{"head_dim": 32, "norm_eps": 1e-05, "positions": "learned", "bias": "none", "init": "uniform", "init_std_down": 0.0951, "optimizer": "soap_variant", "warmup_steps": 200, "final_lr_fraction": 0.0, "max_seq_len": 256}
Each number is 500 + 40 x the weight over its row's rms, rounded and kept within 0 to 999. Layers, rows and columns count from 0. Numbers have three digits each. The size before them is the row's rms in percent of the matrix's.

# layer 3 attention query, 192x96, rms 0.0661, rows 137-191, columns 48-95
126:617508546454541548523534487540525533534459543424482461517513453476439526462461543453571470518480531472510572456487484478539538470525564614496499
115:520472533488542507526451458554500469551473548536481493508515530435556464527533562488508567481514468485506520612473448485443452484522505545523552
156:535467514544538551571496471532436461536526547457507534446486557426559456553506545547459444410554483513429534555469467451468482464499516539501459
110:513472485463486568503443468472489539436434535388563516499512447474514469459533505545556532557518578393486524460497573514524450515475490506526493
109:462544512542419532520446488474497476470515536569460467452557530474470519453452480475454500485467435516487463501510481565477507486561462556503581
150:501529516496457508417541452530482505474450476472530459570500494490475425507508492505504541556435578507471535508560463540512595542472491550541429
113:495479498439498535496490442526489505535527582536508471484461467462519424492492587513499527444493476508401460584438477443504466454482566496431495
123:557507542483489461516491470548496459487502456451591502530475444525519515484585454486493496530450575562581479490546585508493539547507503507514463
105:550514511520533496472412447461506543539486483508484509483463524528525581518480497513506445471513426486605473472548546428493435485557487446476503
162:447513552484478524425545498501525494480441477464546457555456504466477473510533454511561552524450593497549523408541499495545534511489508452513517
130:447497517464431505475568475507428448473503424507505536546548464467481503443495500495497501511500573570484500486473483546504557510522475563542426
123:484482454493501585444479484510541484500471535474473456452454508477585452487563511517555535438577504525613510528488431481549478471478496515468555
099:484492498499486573462455571581467510427480519557503457479507509525481491553518505481459497560526536494556515513465453468580529451536546498498428
121:509535444482505540540556493490446459508438557486550460510452456569474505492530448525544547481576485499478572439500476541482514481487587532506480
121:468479520448583547491518528486545469527430468494505524478511484466511541445468527483536486405487533528507520504436514611509571506531495541507483
123:451452475497553438543469462555457530564561577455469498495539516616535509533467483497551461506532451495502498530454463530525499487465439441526435
103:503463529391555490496561492460444529465543535466502476488428515512514496483467480500510500494464501495499497534405500510553454477441623484573546
117:494473441547590524489456490512497509462491577484480495477528531540605519463476540492473461500524518485503537567471516437427406505562475475525527
128:477472531548529536570455501504473535438549532487454522491533513547532516503543483557408514464506434494488495531496490443435446462521452539422492
120:489555498474504431498519520494494548561500458563502437485513501452429498490535468508447504504502534526441441423547503436496521517533473466563478
094:491516584514461497495474512531470449470541453466558506480461419542474487511507445477504560467453578496520453489496445534500462533493536523420465
122:489505460572427437598472518522501481463516516579497466442502501453537563568506429492551545533561485492443432495486505521496493546530545436561523
142:517558530529537444528437520490455466485551546531467527403535508464492537550485494479448457500566418509434495577446485472492417527525470509501524
084:500514468469487460468564530558474439545536462478441541517446522523458462466471486487512427536507459503591491482527467597568454494472470559569486
102:430532395507487562503479437509485560538510493490542410531527563534434549446502506447523450528459476491482471519535522467485528501471466466518473
100:492576473488497538562527487543446566466457451516491517521539503483423514452463476500494546544509523493458500546511422533593401517489528495523526
091:512446511537579553495457531457504454468506540494418493480507491507525505438499436422494487492494457493514429442547497545517459550496520449517443
100:579546475567465570519501513490450526481503494426499487469494512454503522529523537449563453529539547479463472487540506494499432527471442505546496
107:558482505480601441507529523432560492483523536506448539493448522490579455461572550494498414539510469439554548502456527565553481463575442484511528
093:567468481556538471562575531545441543542521497470505455411486535521545500530479421475490527474523542540443499485507481479472456445480526466478451
095:492453522530492498475569455506519470543563414590506550514511451450472508502535488454526501476446479525397456508470474465420452530439526453515444
102:476527511527547523589480559465461490470576523463472520468518508508579478457482505452489492494474583537479490511489447490546492546495516561502556
094:460539556463502553560512455520546480549520482467515510552483535478552440534543568532472523440550514439544506514459464452524437456504479560430497
106:562477509454472492539514510508509475520463497484478412485412489497520463473496542479508459535529515467561578524470481469544444440463540453466514
101:583534442538579512552480536459492515483411515533500482448485511506503495427527461544590488498481460520484505494448531553464487537478539487504462
099:500497435484488475537457434573515473484488520485503514406526524465542552537443448429573517486550479502473473451559489492442488538442491464554543
109:546500520525524474477471518535446474553501537466415539412562503416479605558480556513522469486512545536540504502442468405484485496508521564452498
103:514506493485507474523442529540555537586522560482463521483436567536529483533482533557413406504494407534463478563495533473482470506453507498457479
119:491517490485583538464470463469455529502487353499504487536565450563456478474492492525513525447492514472562502490502502525536466556450448523504581
098:446489490376465473417509492445483507503422461518502479485512464453510544461534470479502486539449541503530472501562512441508557588539524499476483
104:490493466440446549485469490538429505565454481441522533501469518494523540528498463514493517554457527584514538498457455496483545500535434476561421
100:489559511496456429562527529478485431471469502535627531519481453520496432421455563472524449445506500461546518451479485458501524469522485490557454
085:549462463485488466528510466537470531458503478444472549441536523476442516419451510474412462487485499486446500486516530503508503517515491574480410
093:559401461511500459496458538442479424447448501499494479512434516524548439451517552490512474446569519450533488512504493468514503483508548520558510
109:540514489564453528505459457483463549543534494475448500509510542541503487541571566474428486509470551556474510490489536477426498428510452482507537
111:501512467497475448521530500533483551464539547522471472502436533507526461480559549521500529551492454494445478507547544448483461507481566479453547
117:478502554562438451518434503490485501538546521554428585488487500476547460478502525511476469468505477526482485579537499474495450518546529494465402
110:465523457467478486493480440514492502518507529523512542513515419423564513483467569490550465426507498532440468592514500430504538495538480471447554
094:544516501552446484465530506521437463510484515460531466528494484479515483541481448527559537618500534507504504515541500505545594601525492519533462
103:504478511531509484472519523518558420563554514496467609516519583457472505467494526472488502521485468395543502552506506540464448545432488592482472
104:558491537470545547523483411477487428489484485483505524487593488489449530505459493539525551476475530464536491486508478506562476513499510525510547
099:464556487509476458443390460543518537499499560510525457495503513482513579513438417444475511587513456487461516509511509537580499480511439471574490
111:519522447455462526470530508474546536543389519483556525491523552511496483531490454536509481497545576473570534454549503536501493477500501452499508
096:528539562509564479419525493461574529484477423496495556458455493467471478514491489469553476483545528580428502483548435469511574539591518508492498
093:551507514487516525521544508470472528474468486466542505413491547512548541455553444491502498445461445477508502514502480514530555441514510457465522
# layer 3 attention key, 192x96, rms 0.0665, rows 137-191, columns 48-95
124:491572452531516516521543530458468569539486520430524515496564499495470466508482576484562510542521546485488526557443510454510549460499434532458498
113:448468512467486491519546555530474443499556470575439500496521489439507486482462568526480474458491472461532521495482470518540473493515454579455515
132:504465476493474554536494486480462469504500499494583507452533486476557520550552550424448469491574519494513528520509518529496534487587463564437467
103:512509453476448515491492508521487539554516512485496472534511404525491447473489448463378476557513528455536583461532550513461454497431427491540521
111:529541474494507440486504546505544515511554554563489426544476498485512499420483476456471476412525534507453510495526486541511508496447571522496556
105:505532583569488559463472569484521491523525420513545495537520514519447544538494484526519492467499494483439507522521543550484529619509477544414455
114:554561556489503479486560540465461496492499549465477423459465525525463481493479492613558569519561509439461557464552503525459486492521448496505526
115:547501449580543491569430464453420477514473495452512503536439408490588469480449483562489478513469468536507496435552441524511479515527516546487468
109:494557493469508505470460488452505527498512543459476520532572462533513519557420475551432584493508513509563456536402467465500480408553469531467516
108:517511444505440470502474493536571557460494533453487492561532534530513571487412521542446560543536517531491458481457457524461540560509514462489491
119:517516519494533464482495519518527494498486470591522506509554474532602509499483507463519478489485593516524494516544502505447497505509388533570487
115:515506541518495429511544456441511442488495528505498413533567540435440498497455471472471493507486524546563456443463504469415448481496472489511499
124:508482466504525517544525488489510554493464520467477567564473490582530489459437453519563576536496500554444505523476479452495611493380507562460463
127:496544476473472444563565462439516502517523469474529486523518539464519548494447504506528427456455448555485560518527524524450507448459534518590561
124:471538501476542608487510569491509484500466468572585521428511541478545602497535484493455522481467545501509439539507546492450496506594459418520488
118:450511435569593495487465492492487465473507501446517496511486539512508449468547497460542530549413468541560432535505475496563519490564512519471521
103:528453474443641561536484531532522535574430508444500499538542573513528492464446456439501555510427491483495482518567479554395476495508492509471514
110:493538576465575549400443495574500461493563409476467496510483518592462523481529521527450511549550505583522518543423517447461475426430516505462456
117:566522538480553467514474499531431497545514493556517484403556459469438492516500514475483454501575492481485454539443461489497521493558463504488452
119:474528500533463463530484540459455498480438570491496433486531506570451549567509481502492542443487439478458480468468520523477503537507497440511521
092:544518439477462462482494354454576466432503483536476509472498439505502481557494484567558522516453531562506482452586521562539522491513454508392502
122:573477482583459477575562528511525521469506477510498500473472522491570455521499558517497385433489474528507514503556475476530474477495518447421528
118:463534538497500558554501527504499462486467510548519424483473463479528452559492600552447482432476490513475508478571463491420485402524480477499503
088:489537490426509505487553458443548555490506496525549511498466507472583523472488512442516463569508481490516452491541512498423518511517520497513513
093:458502494468474449458510593515479491548533524516481551490425479556470454522530471521516501549478474469493497569474483540514572599517559435514482
113:495508519504543529516498432540508540458546482618565553494543512548508523484519511529495551482463510500438501530540451573534480475417504453526518
097:511528462509469486582483555538488558519477470586511497545409400473533488455536527486503478485502487502589450410487537426441486409489500499458548
100:543505552537458507556533521569424499477535442471504540472549514468558495530502480446503519501500509466518457465546503439509492501480566533463478
106:488512579450460463526561471513476496551534456571546458509475514459525430537539527512521524516515478491554481505423437474519519496488467488489590
103:582447528436523526514603535508515464540508482519401470498549472440453483499479421505494493503526493469526488418527499529466528441505503443513492
106:466505551487459492519498526454500454471472468503455487562446437483473497489564531441475481427498487544468474538507576472576434524534527475487524
111:506522449513488540501528520485548507517543513528439418473482500451524465573517502477591444505535564417459460574435564451528525461484557548434566
094:443529489455424530460505511439520392471455504541494519487488471485515548549498537463485586439506538466480484551512542536461419510548503545520467
111:539467527511552543517592519551477529533534571444542443498506568513476435540504395476535548552486488526482512492516487558552558484450460574540522
102:543524566526513562484514479508521500510468533491464438562440459513504465484481469515471479504542465536483528552456516385468518435500505461537500
097:486492430518511511518573549449449541445514554509404514434567518491550472501477503592482466445567444481495480410493498492538494478471522535523502
108:466580565499555505468502524517387463506536436472513517394571554482510508477477501529521493494496549453477460424474507436495441466390495538484516
095:534466535449512580480471493484440502543497466461531516428516475530481489509540510528456511495499454443617516576492479565529452453438509529485477
104:595546554488523559460440485451523541510517452515466496521495427541535504494521497477479518509474498483543462487461545524446491544453443518488462
094:422491494479450453477482502502504510523603495498479534529480468546540522469578530511448516550533531583506522530530539505524504514517503567571450
102:465498506457432578480478592493511497526547501511566560464426524501559461554502441544450475479532548540455507466528524503497476540469434535491499
112:577423489515529473476540539529500469494559544478478454535496473500473547485477539515526432517489514503471519461530493466500508560428494432530557
099:516525535530494455439487439522493476460516474392479511492555447409562495514510504567509480500505512477503545538484538484454508495482546504547554
098:510538486468526453553502476506526444464488526523503479592499434504545483418500570526529471516539576543481543511465552466427565467522475526490446
099:448529565529496526518399519453474505519545495548463414510475465467513522490523469454438543471477490538481561454498507422535528492538515506518419
109:516508461413550503442510481506516445508466522532411443506448498543452545480492546519533568555547505526529565563503516496487480550479487516501501
110:507502539518519522489468485577452450461573533503535524441484532535524492467506551482501469433532430530468456449548519506510446462512508548492469
120:486546512550499492506549567448474502562506528516523489473491478502458461489461529511488475448594530544526476542544519463521450551507494493497494
093:533487484555473416506504516553485495538552432557602437447483535457544504517408518507522427446525452491508469535517560559482508519462480521548467
108:464538506475525559516529527495480468548500585520550475475586453429535497513503550474524424461449505463516490508484457485534499533546527484487496
113:474579560588454544565482539484522457505484500540481473483501557492532511441487469556547565465501459449514456534514541452476535499578511548469475
100:455543553493437490479482490524555531509510516475524575481485586482467421549547498526488510508539485432559423492497477546444489482467416495480520
106:496539487438495505467491528528493568511509518487462471516532482526444569519472439531457472497462481480528503462554503534466418506453463503549449
106:512498584484565545522544513576473555480566434503501523452485456526545513501421491489547496515476560571479433521498496520501507452546516517558492
097:482507468533458513500583498494451439519547474472507470527516439460466541501514412550513543433573470502570502453493508505473483529519466496540534
# layer 3 attention value, 192x96, rms 0.0662, rows 128-191, columns 48-95
099:461499467459534510433540474587528430556467508468589536467564512479580546462520554525560487507472489517508443556504480491516540455563513457505568
108:483429508490538499448442553493447495500500524437456505489495433464486540479493509496541527557545619525412527482496472567467531540496475491562509
100:529466522481506515568525534484475474473489528400521500463517505538531469518520430430500471452436544467560520477494513549506461527503503491515533
126:499536534445568540493495432499487471534535500461518482455538533520492593524489462553492467522407488554480534509479506567414503524502532522509408
105:545503464475470520555520530480422483432512513510512542538522500535521539566552510485456429455495543526512574564462507486461468486526477528464558
101:492544465511565551497522583445537511421463467508472464542476550496525523489474480481500534542459458545563578521473480490514504492468491511440458
112:464592488477432541473452503523569470484468473503504499524547582461528494498497528568479421479524540486526524540534477512486489482472450509477440
099:521574464522432493526550535428495507491518471511502523467519466487528447539454526499448468460483493503525537552447447480456462442450568477493503
115:475470547512526524551546489450495540488476533529524487541437505469507509479481578417461446479548497452556514484519480510490484478479482529446509
094:480490478573527462494532487530576475432498537502402456476518505537472431462457513542553576458488449472541464495497521500510570462528447433479469
107:494574486525498486508507394545486526470481510539502542556535485388466461522501519491510523387452416482481502468543486456476566547560574551488472
103:484490521509482482501466511539447470509554425484530464498525524562532500417442549536464543466507413515508527455499510509563524512556531452497454
115:533505476562485517488542554479557550515412505455539522481553438555567568542537522529505536450511511470594472501546492483507488494519520448564497
109:499479384522506576436478522499457530464490562508520518410506479495500515519489551467562525499505484475488503530434603515535485523451499574470507
110:512474533511506503515512511500492449570522523492525471450440480573552469480489504491554476522459496468462534512491514531511472512522601531480498
104:451507454498549498446417538533515476433530444507490448532547504512517519473419553494502519553499502493447493524569490528475495484535453496514531
099:541489515506581434460482496485458529535506424481488538442463446532470513444502487442546572495511570481473507514495572531570517508484484482478487
091:582494537503518531477521486548509464475466486478520532465522496529548412535421506526470526435557476391412488501541527499624491526524428429475458
097:541450479467491507564514481478415511476546447494524428567512528529463484383509513499401511482529478536510492543444452555544510492535469464532507
113:535546464469493527470477459486454552508446538491469523501446496521461526508456451506510452527473518532459482522452534522545554478493524550494588
095:461495450526445460496449470473395418537466475531519507530489448573532532464511456502548490503530456442513531503473472480508417533591530470543459
112:426462492491482502522547529502538496552558556453436501456530485535529531533500428473484559573540500566540495482521517470529499502562524521430431
109:495474517585497537489537452523567492517490517482515537459553533500460495446521579460495420500424508505495517515425502501514519560480457482549552
096:523447514581534455487480510466462482553532490452525525429501581491463594478566485466593506544566489451538457404492446517428511481527529495457491
102:529593505460436489491482520528525471473414475486477531507460548502567526491511521497429496537540556421398468462525492511491513453540583548455487
100:579508465492576537483484436462541481595482499570520540481518515433507489536475517508468535481462540534472428468593465533462396471463498542558571
122:531584426541529506521449500470498479468522548461495562497442449478475476526507568555542558489439533463507487519454456555502540534490478470516493
118:535493412531493515451473466439470467547528479508499480582456525527477506520491463470509467474527547439495515534512450436570495507461526570436481
103:450479531443482512508480487498532511479529426523512554536456592522523552505504489488466524447485574482454538485531479420522480504502485575553483
107:522478566517366442468420534469480500511491606465532491493482543524516427478547475386492536485536551488532515505468530484496503521464480532484521
107:532439509418506494464499454450451513555588453479564447509469478527490491544574534543546505436434449498516439490484467513523460488501498486490532
103:527503530566605551406506518528521571510462446505468440462501458489574545463488518469441485541418494558507486493556463548563554444533491518495504
097:534547486540591419462462577461472502471527437495462427462496512519472501488483520539463511530500486543514429472520543536522512458496464503484533
088:535402547456438429589487500600487493528485540548458461540515515479480500518516485559511438513483483513435457495553481477474511512471422469530485
088:504463467501549491563423522489504413492541511481431554551495517423488446493563443550504515520535556588465550480479543478542442467424511538507497
098:561552501495462537476480515491487525535365579537483478577473456499506439447461506442462529511480555496510484560516495498485469495533493517501479
101:465497536496535495534514450423493535519471451590516463487491518434505525503586469504593503598489507412453511444489489462545416494427465565464541
101:390418489552488514481526478497498499485457513489535450555434464524466534469525485471493563560487469501445482523454471560497451543526531536488527
104:513555439485544479469493485497528476473589478500477472474494543560439553509467494517510544493497471479518418509541494497435536525461530471446548
093:583541509538510512464454449492505520470510553498508433519509396412549497519568520529482512452485482507490484505532476458461539544454505477523480
105:499419487518562477569532486489502535464495520551444521447569429517519470496517491536495488503431451457510487476435514448445576555511493495492451
098:508517494489532542563520502465541523512489487459566570480449502479518472501547532451515565565502482548503523466541530489556519520498518534454471
099:570489516517549413486483518474539589479444501481431560501474501505555515503488434552481536513517461503428505528481479477507472430510461480509575
088:467501433513506547498569474464526529532479416500484452517454498488547483486416450501472438516499496463472552516481539441507566519576498534553540
103:477474466482407439510494531472422504523524450582478468506541507545491512484573494502543480541504499489531543515456507493453463515533597536487496
090:468589468460442519533466491544519514550489497511487497527528517479520540498626531480472460517423516488516488496502425472523466497435465506456540
099:427479486626521499515475510441428465514519506518497480461488547553557509531464545539508538501556432483512514461458438513435506515558473539489479
098:505551462448491524569434550487487552503553475583498418557534440500475515540489539454523467516417464447543514567494498458501502530500508443512496
084:508474502518507448420476501487524523490448456475504509525489376459513526462580513419516490505542527500470508500470456461493550530555503471499522
096:485456469522518594517485520482538459567458425526408514472465482485460477506435475471453489496489455453500494477579459528489496541478480509505604
098:494528499481491439435507475490508473492528513476468439528503563529526403420511542549489487514415464537576486486482484479536535469486441460536580
103:474590586540516460462579558473533501477479570518415523534504568515471506404443497490436503476494516567494525447533501470439547524447540518492462
109:489477500459482480431506529545397587517535503400489457500482454531520515467438457507551516457458515519454530495531561547590487453474499469572506
116:539492497485539458515503505572425605496426484545535458485486555470439507477509489472492503451491534522496502485497547454452543467558454407481471
099:502509460547510487462523512506565540540586580459534503424568521424463488554584467437527471526446473520528459479438488548508484464495509494569488
085:472455538547483504498516561540529473572486509437524520515518466499556477514577533432496468529484494488448523465534491471533454545467505509489500
108:525541540476499466544528498549501565534481399468560515479523450445533485480441548498465501467440507504433522413542477470467526519427540437549506
090:532507525522478475493520455473524523524499404535446519490496425503511582448481512473520479523509461524472520439496410484514432499437554496473548
101:486459515465525435554534467533478438540517470467572541416524448549523484470495457530546501548515465498465512459529537487548450473406499411457498
091:565455484497499467584528587517441478502593424520464463484496526473501460500493496405470512514517548518519501557530479485469470513511517470508438
100:511508438495493561565489481473503464467498486508499580496500497453479508505497530471466548454495542456535517429472489510508448501520563483489476
101:514533468494502560581451487543448529515547498477446492507541449500451531444465477495571464445520550521513471490445456507474562641525510538501533
096:501474478476515417538511490561500471508537391541506485507461469517529497502453521508509471498530467511502428499436542439513504510518532544450533
081:470480424539550497523514489515575475465484482445513526442502475503499527507505552556535466530505533514521412441517502447516507436565487532469473
# layer 3 attention output (transposed), 192x96, rms 0.0825, rows 128-191, columns 48-95
090:567501502497512410506473462445465497563482463494603534471580474466493491483493512571527510523524419552525539475508412535534524507509523539540542
107:507478447540464389459480529475499468508534484529451484552512570549499438490549502407435499498499415556491488480523437500436468493447546519483480
096:488533526532507473415452431404439557528421393522522520462530534504506521516489530474522457444416428465478477492457536488466553520494484468494523
122:554519520475494413528469509469497419495523501572512458465471550549534529486518532507485482480534531515548506470575509477568456482515460505396536
100:482502504467522471479518456520511481456536487526492533492601453472551490499547482501507470498470523529472514584546513479501511445505449499546545
102:560478410492474485514457488580537528448479456425532488466402487444540492576467440472491506527463480558459477485455496483562517479502459460473514
114:537517528433513543526522448531503461587475533479561502510497554516511507492473480512512482489522463417510490520452438562536450533455538438573515
092:495433441475565469489490468510555454472502486494478535448432496552531470458435467544561463462497487470474453522505466537493592544508491444546469
111:470533483466511513477514500510553545509485518559499431498567483536542531413516531468525470541476533502523516552477471499591547500465533460527478
095:510525552496519477488522492475518495506454477510483493428471490501477524517484516501520539442502452467380551421500490462535494514494561554516546
104:439469449585481520508570436523483545478498521496434517533536496562524500488459524552471541448481527523538495474470458568537487463542491503462421
098:548518508451465512519504513536475517437499476510524526510453522423509402523474550431525457508563497499534516465540541477563534556469501502551539
103:515476533515444463466501495482480500490455514489531557511483491455561419497511500511425519432544474424464517500551429480501469524557531569545461
108:427487577519486488470446450548478431557537495567499547509483525472464491477396465563482487496475578552457464510437469559501467473539466484507510
104:506471445485483527499429396477496467518475565462444538487529465446493502491553497542489473465515453510543502474591518488512495538469473562548564
096:519473494492493412570503528437523551492594505437534479509530530504505467505513516466503498530449444473466566478504486462436502557511478459450460
099:536491562556503454529478603453522488510535548520480463574568488424421479451442521468434524483439537549564493479491514492522513480393532515451584
097:525488434496419439458536516544441483551558466523497445520481436513518514528448495452538502435508427486504524572498562548515505493477486498485433
099:459524400524470522528501502470509511414462548471548526502514498533490530540552494496461441494532465482488543534539607498426522529445478509440475
110:508492443514525511529476436494490504576546487583487496501563540427453430511464474480463494453577577489506536474539444525479491531423432523493457
100:486435545463527555493562502518509523506540458513567521500531485433498451527566475545465582471474531541538510427487442513467468516466507515502569
116:447485439484502516506476503487465484538499529524434520536484476493547546580490449465488525507524441536430456518425483400501547560530544583504487
112:533477509523483468471539493459413477537480457520529510476479434509480532510532488469609477458571541529469538513530465504540488492456525480483577
097:541427555515459509562497497493456494455469478512521470556519511461524494475497475467454460560466449489474456486463476440495465441517537503507498
102:487527502465397548547514542545529515473525531509436483547492487500496488471458448521487499492487465588543525471516463546519500529511552483557382
100:582552485461596513499561486481509500527469530547550387486503506516503468469534594557497496480485522489545459507476471468446531520505482492460460
122:440541497600484505555461459479485434477512478534497508517509482484482503546473453508535540447499500499423545481465474492508535481514564546427474
113:453475492489550490475502410531524528558529460542458527557505559480543516567563474544412525470455502520465498518551460564469470410395456379532538
102:518516552523428497543557506548465544460531513450564530489485527504547526516560507460539495432531562509531477503482548487480455436580439425506408
096:492442564493496523431483493441484547509502495545491590494526477568526481431488440468458549487501473456528481569471480504523513521550433485543472
113:451509479474491491482476494409570441489482445480506501525499480440497511600537506466502504464493512502542481516511561452489441496516526522482517
106:471466455551463481487497472500511458545501559520493446475467515416540401523499483467518498590543526401579477466526450507503533486482458480496527
083:488487519526485546484523474542557529581444499523575535446461449491564494456505488503519544502487505436496465519448542386495513516551529484487489
096:404532514578515469539487488444512454473570514521489479512441509476513518468536520455574468429513529438473574428549488523536496514516509539458529
094:530547516486528439513476499497506558534526455529525486523498524505473546420531593540508440513514463473519519469528476540521560570522512491525474
094:503447478464452489453532472437457416445518527459509465469561482522499581552512476563549485487527507473538547595520494572540553406475429483518490
107:514514462498526552434493479535555604476544495508520479405540568523496495478556498567529515546470510536543538512431479545490583509528548511535470
110:539545535436530550439510437504548526519485481488495551364531556483480471504484463466546544552496534428532490525469512464480591483499526498501498
098:516487515586471508522483491493479471532501471452501480495432483521427458496498357471548512469500458518465506510464541471517442587519541487451470
095:506504434514493394488513529526557527528483446520488470450499520534491540557526544534538552525472559495542455492513513510572494469479462465502479
114:517494496493532504440502493493516511511466513463541522468523572518491557498515476393533582526491463500472453537520553480470434434490523452484531
099:487512459511520538538526456496526508508493492457500425580524492558482424454532489533527542512532477531491481494498542467507524550523522470519420
093:489479492522509498466456427438538493561542496462467442510505560498426541461538489508556475466522471546487470471536507524455445583441577449497532
099:547580461567468442515516520486517443487492522463511482486569578573456508521469476554510478524535488437520460519493454504469532444443539522420509
105:512450522519522537463508483509538497531528548435474507454500556455506452493445478425514450511489494499553488453464498539495474500450507520500528
094:499481488478424530492518520453477537451536538512517479433452467500526482533520532434568478491523584570458541447534515596492538501485473533596489
097:470516479429489567505519510506541577542461535438534585423474531475572495498497492480513451454427536586499465489526519474491486491478508444468541
094:462437551511460550510526475521451501465539497450555523495478488488491500508496412571461501529543525467552512448488517576440400485504446503542538
082:508472468522550509491505551461451515529507495441479480587495530540478487516456456508496519482517481436562498531495596511478454528548515449475514
091:454550533500445529508519499558555496423509541442551531518486556525440540461563484502442483530522492459475530558468527452456501475546455479495428
097:539508482493513521515514548450491451539562491549654520472442483562494537536494492445540535484502554451479491513444531520513557510489462480483470
100:548545433475467466528453499519437450578496552504531449452507490437502522523483551457491520414580531572535498506510495498563544501446437438500554
113:594557462507507473516496523503590500497521505522426530533452491468458429507503542440469480500452496478566471520429481450471498473440494545540524
112:521524461563388468498445441490479418500537531488490459494447467510526486497540509480533467469584450478502517510440461527548456467509429500530512
105:552464525524499489583478435552463492510536400540495465560451520499489463511519469567465432513494467436497467504446490507524581533576531491536482
082:553477451517530524511576558498561522535478473478593452519412446535515414588527493602552535538461536467532535494432532524452566541518480426538490
105:495513427542481450506533582485514432457493587557516431512486500571526472507531559453504513501586516540583466532482442479495463492535494468486457
088:488492540480597536489545538489587463484516502463443449535440479485449515439508489485470491479514510476568519510484508464471463569512495447504473
096:516519516464549566419514518474591510485517489492503541498437421513479556427474534483570538542454480547484526487459462481464553499521547518542437
083:491568456524454448484470446565438461476494579446485452535519535513482543459514533462493443497543511448491481507437554473442518491563530540443526
097:533496502481470438472479498559522512477456545489497468520498518552505481479579536487486512567508478489487451512523539492504539554524439479513487
092:489518575475506405437570489522481478519498482519480420440460438574488529466517504458437531509494498445426537501522490525433418456494460484476479
096:506550460532556515486507527445500487486500492473512473505461564510406447494528474430507510513508484446521485496410465471426434599465565504436479
080:520518559468480502538481541480460486448495547445506446524549503565486433502510472413542514515425483586391488544550525493468489506505584471429517
# layer 3 MLP up, 384x96, rms 0.0949, rows 0-21, columns 48-95
107:578523504464451479472536487510434557489500516437535442491462483521546435507471488532461514520531519489549473464441517513469480566464521495450487
102:537443461534443459525473525477479476503536594528530452490471527502550440504548465503555529497529485501467479489520446428503433477515472532473485
109:545531512518462549500448554524469546420462486567544550538478529452412483513505523468450532522515522465532485529533575466598523527490555530473543
090:519512460460445564445533518515498473439560520454546472536467544503499514437487494536440485469497545428560455525509476562565573417450564504566493
092:474516488518502453490500456465567533475456524503462494488562455493490411485462476508447464509512469469565426514543514478523574506501425540558512
115:511563516513467478426533485475514497501517521534411544523556472520545514550507474477454519462529472607521535512477470562426453380461438441529532
090:460532506471531486401472509463516501481448532524589473491542568443428530530449505456464444542501502499498552497552451506504522444527473423509512
101:539491464472452484539570477490464488590550539463483508512486545499499463502517467455479455441496537520472568519440544585492509615474504501564489
075:514464448514502513507515516523551532451506506517425526494505490547459501540449436406486540454509443504461456471581525489518553461565532498486455
082:469452566490461480400492484444453513472497461551478547466477486441469488477532488510550523489532535502537541483454539452476437459502487468505527
100:487478566456533525494507471462444519481519556473474498504558484442461432485507440489517467468541561579463440520512525529519557543471522529543516
101:529555622467454550482543491534515576476471471494450516510514490511469512475541542525503537576499520504585462492538511498496526489442584514461509
097:506585535465433540459523482560456487533464573492461511433504538499497533498450528469488525476499528520524526494522437475588466469507444475512534
100:511503579504468499506472518500544514495420453449552462559529547498492450464499543547540520462563465509576562410537494567506467538575470445586552
090:470414449542486512521484485494451503458510491459525501451513479463510469514461444492530443537488579583493571540473526417481544434520470491521467
122:531567483461507519422490533554449465538528514452480471522534550456480519482447465477509529512506542579596495553548521507577513442525479450470551
097:465568498537519567497532542458464526418522498592494540462485469440481499602527497412532485514552493465532536507462557510453510505525402507521559
105:543531539506496543501549513394527500465528480535442548550471542469526491560545511509483550505538460396527427507477453508464429526531461472474499
094:519508469518423534495460457569500465438549453507503570517541535548466519489529500462493480512583528593561469476489450458537496542455515559496501
091:503450417522444430470488516500438560465465532489536414479461508526588492540505410514481581546510487518534478444570491462514513508544514524514544
095:565482487518458537531540529538527534483418530434486502468409479471500527469476539508495453493579550501448551446541447514540457533453491498484482
091:484514513571495499444538466469535507484604520460502502416481533513477491514517545508479464567565452461527556543494475494465527510477495525493376
# layer 3 MLP down (transposed), 384x96, rms 0.0952, rows 0-21, columns 48-95
106:512539496497499501486463466526450477511589496549570483449472523453450505500472500558460460435529558527480512528430564542521478559456541467466491
089:546505542477516471520507495517478445510496576547566474489510482489523460533488517519480546568541531417559459526514477505589519468493465455487486
108:469446555447503526484461509488462491494446524503495537506421604477524480538497564473501520395611565441512507561506452527502495509487440462527445
100:455482453435441450447558484501477428464556517464538496497541532482529496513472473462443463455444520483540418483512479439418537479495523474466482
093:569518493474462581520469439532504471489556498495499469443556476547517392523572477541515463502475526492486445515415431512455430575420524550521541
110:479502509469472510502521519450457539580491489493506490355454539483516526497473490545464509469533491538558437488570469428491449449500444426462483
092:452477523485486585428525554501602476499459474527524558529566515455451477484488519457456458512527511422492468473442500484527508516503518557464475
102:488488454477420553515445530497512494513439484532535458485481499497503546591450492525460561467567453529445459520472487472512481448518532526507516
075:543476528532510505528536524589585496507538544498495529559458490521491514492543555498452484472460443485590549569547478560479469443512464482530447
094:484513461510445523488516485520598508443487460474496551507460465491518532512496590505545518525499492465529525509502572511558532470397496501473479
095:510469486505493454545534485555534548461454466534513479496462492522543396474531491513466441513461515527567559505511580491538502483463540522566479
094:520529437483441510524443491474479459495475479488504490481484498474509474583485499482449599567374446437468527543448484544444409478462469488463469
095:411490558536518549521576495472466488520485468490468567561578526463480416507494472508484477485431564506454479446536473515476542555445478496542477
092:572461487578502478475533499475497518519554511504446532488482484513467569539596461447428470505456475430477477425470539467550499586452562558481507
091:560577529518486475491468492534506444480450501519496526536488439503473404463450455510458555511469490529554487493434460582505504602503512532539515
118:500526491455498512476535539558480459465534525460497524504483606539460547457485529525483546469498516500493524525518481586567460546530485422487474
094:547522501492564550474538568499563480477530520480467539441516474403504512458534532485490468428583459489500509447436534497441523514511486543478435
096:475447550464504396504556502464430475442425505525427513448577518397454512525464543552503490472442495498473553520481486550425476482493509467481473
091:512485473523501416432525463518526465492476541488472526526421539509481545471497479439526452434434547557508503511458459458497497466565489480536429
089:483488550500471556543488488474540494457554509518564524580458443590553475506440505577469580509518563517408499509481504447488509507490531473539459
105:425458424555436463499509497431487545508485534474479492471533477466544520526486514521515514525458453554481485495544536507508559463470470504527485
090:521513589495581508395505481469528544509539439482510430469479466479493469496538534542458517583517519460500491509520470481528513558483442510499489